Weights of a small GPT-style language model, trained from scratch on English Wikipedia.
Size: 14 layers, width 256, MLP 1024 SwiGLU, vocabulary 32000, 22.9M parameters.
Training: 701M tokens, 5348 steps.
Each number is 500 + 25 x the weight over its row's rms, rounded and kept within 0 to 999. Layers, rows and columns count from 0. Numbers have three digits each. The size before them is the row's rms in percent of the matrix's.

# gate: layer 6 MLP gate, 1024x256, rms 0.239, rows 487-517, columns 192-255
# up: layer 6 MLP up, 1024x256, rms 0.246, rows 487-517, columns 192-255
# down: layer 6 MLP down (transposed), 1024x256, rms 0.223, rows 487-517, columns 192-255
gate487 091:497475487468497545482495500472565496501474487490505511518533525562556493470491472478539494556501468503525466492438500524507480483478554483555520465520512472494465521508492474503513543514546525
up487 096:546491458545509481512461467481474487534474496471518518506494529495486509533508527532528497484484505496499525497509521465474490520513517522477496497483520481447502490498505494518454492518479475
down487 100:492511480461517527509510467535487532493498527561466544530521461484499505492540530512489493458500516522515495535537450494465500476507446532518536537500492472491515461497434510495502533479485470
gate488 111:519551512517486499500503518458541527566499467536432499518486538501519510521474471526493471476515519475549522478425491487512562459476530496533546495509534520490490496496542459518543567457540500
up488 112:509491471505483506468469498499504539481513547502524459479486468511528514532483487494494505508499470485528535525486479508543493478518505488478481550503524505514511445534464469468502511518484519
down488 095:510504491480505502507489509467492470528468502458483505485449507470493487490477495490484484528533497509506506478490503525547511523499503493508528439515503452516483524452554502546510491483585532
gate489 092:518510491490527525483508526509502522501508482528481481485512509514493548526499494463524530480527541469496519475520546459516477529498537535494516499470475477491509493540524511524465529486523532
up489 100:484476502479525518523500454477490501521499491480570541498425509489537495513506509474534500440461519517518532486520544525503554522496505493518508476489503542480545521497508475500536478502499483
down489 103:516464533495467460444505497465489464465485477505525504479434514501486489506543510470484486525483518447568538495535517514453501529485526493508491462503537493503533526497490470534517480493501445
gate490 093:500491495531518433499483506466527490500478488490540489471519466538487507496574501523548490530516524518478533493536543491521506508513518515519516522503482505513488535474513459524477500464532506
up490 093:550535488469524559488507491491477481514500500484478481494503497525534535514454521484503489452468477462528511505474489450464468521472497491456537498461506484482455490536484527468498489541476486
down490 094:500544493504510471496522481501508513468527507505481481483476496485471503451461509461532528514517550500500505503524531514544502516533502540527484484542535505485462485451482457490487527456500550
gate491 096:494510475470501494479503480522529487488489529509510516489553503530498470497524542490442483497495490497488510491494496494502500507498502500497485481519519494494466497487498454485470503464438516
up491 103:520487489476556484517539500449514517479489522493526471524499487497483569472463523539518526491518514464495492510497491494485474521501484494504484484482446492522522519503529473512532492517519488
down491 101:515526513495505516482497492467527489536534469515472518486480532509517521517444512488501549517450562499516509517537514509489486549516505512462493458521525449516524491550505486472535473469500525
gate492 091:476475539504507494454464539546551475503469494516495473477507517483515527458494479491510514531528433501505522549523538532513478477534485511468528504530492490493463567503524454469507498541484518
up492 102:543553522474496467502527488449472527457503485497460503542478510529485444522472501511492498466464532489499477456487466569482493506480475519488486505453491531493507485487505542490495509514495491
down492 089:466515508497517511524533514537478504518508513469524506503559524508487510490450472463565468505509500519463520529473538457517484494500511497456470497509528497455472534467423468522457518470500499
gate493 095:449523473502481517500503522514539503530506482509490470494494528485514469545487481520495465434475482520518494507552510522477474463499508481545480488499507500490522488464517483488528503489536532
up493 101:516518497491463486496505489487500451518559495499496521563482493483520491506460554512508483560492485483528521477511478521515430532492480491505482481509518468509479508496507485474481497462522481
down493 098:499496471494497559503510482485501489516495530451467505467499520500544557507496497484503526523483503484477519489481498530458533551470522513501514493487497528541489475480469512464526490550476506
gate494 099:478505478479508456481527511503522483528534524508500499448512514496500509550518491499483506501559489498499515527508502498507536524537509522481468540484460491535472495514521473528536481536510512
up494 087:528528468545531534536523498481480513475530503472522501486463473544549493490517487505511532516500500459516515539516554528467467504452513489490498505539519465463487524492508499480506505487473465
down494 092:470517509530490445517490493540498542476558470522513486522480492496495489497513509469508517486525487532502475553495479479493484533489563473479507492492545518481529551506483482478475507509523532
gate495 102:499494494472514511503475494480474512517494510545487492505507511455522506523538568502467494507478527486558508471506521485525494509430477519511498543541479481488501480465502565509488539483492471
up495 099:519519521472464501481506481496452534531502505492551478532547511500459516497527502516502479497524493462519503488523515475531486505478512509548521457523475470469576540507513525509496524511518487
down495 103:546525531494529450504485476503483533477504516524498485505468469479490517512505501506470485456481548494556523487489528499462509448514468502479501466464519497490503504483518511486496467486518482
gate496 111:517502544502515469529462531517532465501509508498478505451493481482499572524525545485504492525514547489450505503470499525504526546481466506488473467539479498503506517478460516497495522485504526
up496 097:515504493516434477539504538518471499505456502550506534535527506506468567532534503490487475491492491505529479513492481498500537447517489456495517498524492474533506558466473480513512478507528546
down496 099:495517512508501484511520485486501520484516486474501501522491475465499478502522509490473535535522495540460533532544527501487519496462502486479467515519508467469490494487552492508546491514526499
gate497 087:483453497493522481556498502474475532481473517505493479493526464519514528505513519476531526499495540540509501503483519505505482522493492482500454475482525502449479561438525547491492512532535514
up497 096:456497491454509521522517497458490519523515525498486465483470521526455489469522524490473566509499509574474465525510502470485543486472527517508497501488534497506533482490531526436492521475502507
down497 101:499525499473482506504537492529521486526505507489463476479485521475487538502501486480523529451498517474469529509537487534494503493497517467477498513551516497500543529490481484449513522527498498
gate498 098:424516517496523461525505442519501495531471518472500518538488488559466472515478503467518515529507515524446479534465511517505537497515472515520501516519480550511517427476486519543519505478518520
up498 097:501465531461485570536563484514475519550520512525458488482468563503466521485485539536539487511499464496478520504517465522466518486504559512529524545482522521508521519460503556519505478490501534
down498 099:485536531486539488492534492490496479524511480518503523517516489496467442529468480467511475519455496535490518483480511442489476521526509509503486469525502487504446500492460480490494543482474500
gate499 108:463504489506511477547513497465547517506488508519514504519503500532484524504475531546533509510529458523501492549547516502512449501507534519501502494513526517494505468555512487488495478530525527
up499 110:507488508539491498496432504522516496538478488516498491488507515548482541489490508518495504499527526508469536500470484483480492491487515479504499526436527530489501485566484533483511506510539521
down499 098:512512530509514496494519492533471555569507490478471500509501431498518520469514520501514474565468492498521495530522506445500471482469513543520504511509493521512479466487519497499476442489486536
gate500 092:492510423534518484512520496492480513515488461471519506506529486501530524490533506492548493529486491529485446538515472496559466505522479506490492479532490514503503492495533481468512530490542511
up500 098:478513566472498528517482507489495507488515514495502498471488470496504444470499554504490541465525512512508561515491499517498518505540493499506547532481508435478467463560482484511517512501491487
down500 100:488488472491515508504485505476465504458467479476516508508524507498548526491494534519506519552510480489521515504479491504448503515474499493534499516482513521506536542471519537480532517534499514
gate501 104:525499475511453535515502465524476485486478529504515465499538516533440454502541534515520498522501466570496524473474519541565486486537517485511486489460489526507486521484498478491528515502484475
up501 107:505452498504511497544520489503500472525500495577484512489521479478480477495463457496506535506474486518464481483483467481487468470513523541454456540473501537501473491520505465493516494516495496
down501 100:519517492501472482482449460497493495516485455505496502455520485512503510519519501464530464502537479522497519528422576509525508526550476509520484487441462476506493502483494480519468492517509479
gate502 101:523519501428513477508530498515528507487511488469483504488497503474487507502527480470513488534494486511512491539500497519512505470527504480467538532485534512504504555513518472491474501474495471
up502 100:490489493476513495508460490514517504548498449467497468452494514477522491541500522486509513536485505499507478494522506524549523476550489516519506518477477550521490499478489506511548473498483491
down502 096:493505547513498491508511487506451501517526508499519482500448480521515475506528505509480515529507531495556471487472498503501480493503508521521509495514517511502561490529498533515473473503502509
gate503 099:526504472528525503545472448556522480523488487524516520519500439508542522473506455510573479519425502459536491510468496495504514479458497511487546462513496507522472505504460477515527511505515510
up503 095:505561543478461427517503481486503509523523488484506483489498554493456496485464500523445494504515521547425497477496439507491473509498534502499466488514506506491534476533564542503482494508514479
down503 099:506516541484541539499496512542494529471512517508528493478470497526520526482513514471547503450443511501514493461532469480451494492509500519511466535501535499518532480478477509494513541510467487
gate504 102:515518515496493494489506498481517459430471509498453547492512459502495506495509503516494515501537476511547478508462464501523481444522461469519522512490487457488483537504474481463472519493541504
up504 104:516517506489451492491491479459470472537514530497473503473502498477514535507532467552516512457561487520518518460491474469483494523503461477472555491531570518501500509544509509476512498512490548
down504 093:517501479524493516529513510515527489500468476511503464474493511510510508506515477498502515549508464544469493425499488518482542464503495510532480472559472517493487503500463495465490542529500522
gate505 099:544503540551508504529497495521543492503542475532561486503521473480497499456507491531515500535553500486532458523465495438518527492466453491498480529513509560510506470500475466512443512490505490
up505 094:501450521466488552515515486446506540468513505506496508454510537522456517557491478492559497472530484461484515462473476521468490523457494493545522490500477516483470500504511505495498468457473503
down505 099:538537470513464510502510493494479461470486478542532510552505550567504533546500511490483458502469511531513476537481509529501517527509515498506520505444515499503516483482483494483474487489498482
gate506 099:512488472467480523504484526448492507546486500510505505533521511509497565522506474526538503472509456470505494523541497473515489463488552522499503503532508468506498508522533499517511486456518490
up506 100:499529508522477518459527470558487515463511515467485483514486524451532477493511512497466546511504490494519484514464501539509474528520479473524463465543518554488526455488503491476500502576521489
down506 107:446492550496474527509490499541497482519528492474532521487486514494469485493533548477468532524502487472545497526489525512497518536533496545528512502522507532448507488439485509486529533533536471
gate507 104:485500488523498506457493495477531516547504468520501517505497516522507512450552509505533474484540507443494514522468486499452473476492554514492498482480489550513449515522496495479498488537492517
up507 105:435529512488498523507513556505490528447490536485495524508501476491499498518520505549507462516511485488501498528463501499492474472486483496490513507511464490488531483514513494487513460502437518
down507 092:520454499572501495508479508486544471505488519516499512535476490527527510506521521473446473474536516499522518489489496555508484535492475540487484519453526442491466478506491487489541492522478524
gate508 095:494489509457478480564507485514464479479475503500504504508498456536554464552508498510540456496503512527482478511511511481550464516488528506473510482509496520488512502518508557471516480490523506
up508 095:528549451567555469522479487471483548493495526508506451484495475513496487494495520517492471523494530499508510458530469490497503497497521494467505535514522482482485515494478473509516523491504481
down508 093:505483491463470518478474463526482507513503508486466521471465517497533524503487464477484552499562517469498499511458505521507535523526453550511515481491486544465516492461490495538494527519437446
gate509 098:504487512460471548514463518464461491503496496515528479504553514468501495497491499517468473504507503460480498509462456488477441469492544511535497457504512499453484508513446488538513518483537487
up509 104:488481531501529499457483510520507508501528527500541526532513493488551484512522482504508500482493514510505554491553487487494506503471499498484520527474498513486534536497504486457445453495454454
down509 107:544500493491470520484477481490508530509502458490462490465474500482463480503500516450466493488515541495475499504489509519509526528493548479523520512518496500507492508515484478473480502571467514
gate510 101:492541541513533501520493514501486512496506510506505492473524513467531519544471481485480494476485506496473489474530513497506482500488560517512449472524493526498535474490503511540503497466479499
up510 096:500493503514484529482554474502481513517527485489540493511475503501492480520471505487519486518480500496498547502454520522521481456524478446536497505487539453511526512479541502509486514511494473
down510 106:492510515505500465464487485456479475492530538492534486518494491484500499562489506496522499484503484502516454463474500494483491509481483499492515508509490541499479517515465468510491519492514492
gate511 097:509464515489451519493546501484477502535504494484522507525499481529519483512487450445494498493465506476473497524513510526509508502486498531493479496479529534503496484470534542509507520461533503
up511 100:475535518503472475508526488516496489517463456492513492506505472452526503530508473500536485486511490488530526469489512507460497462514515520483499450505502494468501504505528513483468476509531502
down511 096:496468482493494533531509515495567511533503498508477500487535499449488498535505495548451486505465480489488519512505507491506484497545514470487517559540552500477490474531509504481569482473501509
gate512 092:509479520470498514515479505501503552480531510513485521500479430496508463487540492490510530553542517482511459503526488524520470460535474531497511509517503481499475501540465491514492502452509448
up512 094:505466513464476508515479486508511485464514515492483476507483551507486535505485495525451516461477531473488533489486482515523468493517476493516487495478511533484507508515457459508545509496486524
down512 100:503512492474473503479499504513503483518487480495469524504505476496485488514483540452486571514487539493474505528514565530531483476481492511489514512487484457485479481505486495522492477520465469
gate513 093:476493494517491556480501533519518495486514484504512506504482491552455490452488512525469485537495453516490493487543480502548500522481521502513491534478492545553455497533519463462488509488545494
up513 099:495474496522512462517500484529515469506510478485470528492467467528506474472523534505485470479475474532499411488478493529544454513518498514467478478495495442527540526491532490447504489490517510
down513 105:476436497494472533484489514528497491548489490457531505481486486518500499477483536542526521491506453516517503497496504505487472477500479503465510528467521516509482509493525489497528537538564510
gate514 102:491483464490499446482546507487492487511477517465537558541483521493579507500462515483529520491508540504540546457504504517523519524480488481516531487482506485492503496509514517506492487557501504
up514 102:515507511491454572489467504517473548524475450506527476485495458483511496524520524492562522513550514515497512469507499483530476545520485505481514542519514513528486468497506475483540516478500515
down514 101:513489545532497460493444543513506483487527459502458480491481528509519534497486521448487487520480500512497552499493508525492540481501480521482499458461492528523484489523485472516439484500503518
gate515 097:479504451486488486532499493529465482534476501536449470515501504502573525486523480454469496545467515450539488515492482521503559486536535465519535474518517534452515476508470510502476553503488466
up515 101:515486519470521526488478521488505504504515526503565490510477483473485458486496458514445468517498456514508477476508542493494477489529512513469478492475494509506506490513491500488544530476519488
down515 101:502431481545485507516516481464512484497499451481515528503524510493501585527480469505499522517536524519537489508486489454524450528544494502505527542480508476493470495532530520492478503474507495
gate516 102:479470496475507506500496520520516488513526458488489530510514484481508462498493509489506543505549439549519542511492558483519519474508501495498540490489439476476489511418484493526526546496503496
up516 105:521515494494484519538500519497510498523507536481508493492495519498541520499544437521522522530499502478524541492509422525496503502471468491498508506488502481460477499502511534502490496543459473
down516 095:476560453489509494487510448510487490467517488458494504513458523496535530502532524542474521482505525501523501452508504539442474455481535478503463486519502516511526512503498491500500507495477511
gate517 107:482521502479491547522511499553451503492534448476494471470500519499484499521513516490548509488471503509481512511526473475541511540488530477472490491470500484523462502474487509451486514515479500
up517 098:536487531493484508530523518563510511553518522526482485467524521493471548468511480484493503492498514497491545513516535510516508523514501451478522498525487529552472501482489474512511525472536494
down517 100:517478511514495486522481521535501512483478470516513528486466498479479508502520513493503525503485528501479518526481507511471479478522430501486505471504471503500546480492477501519519500535477490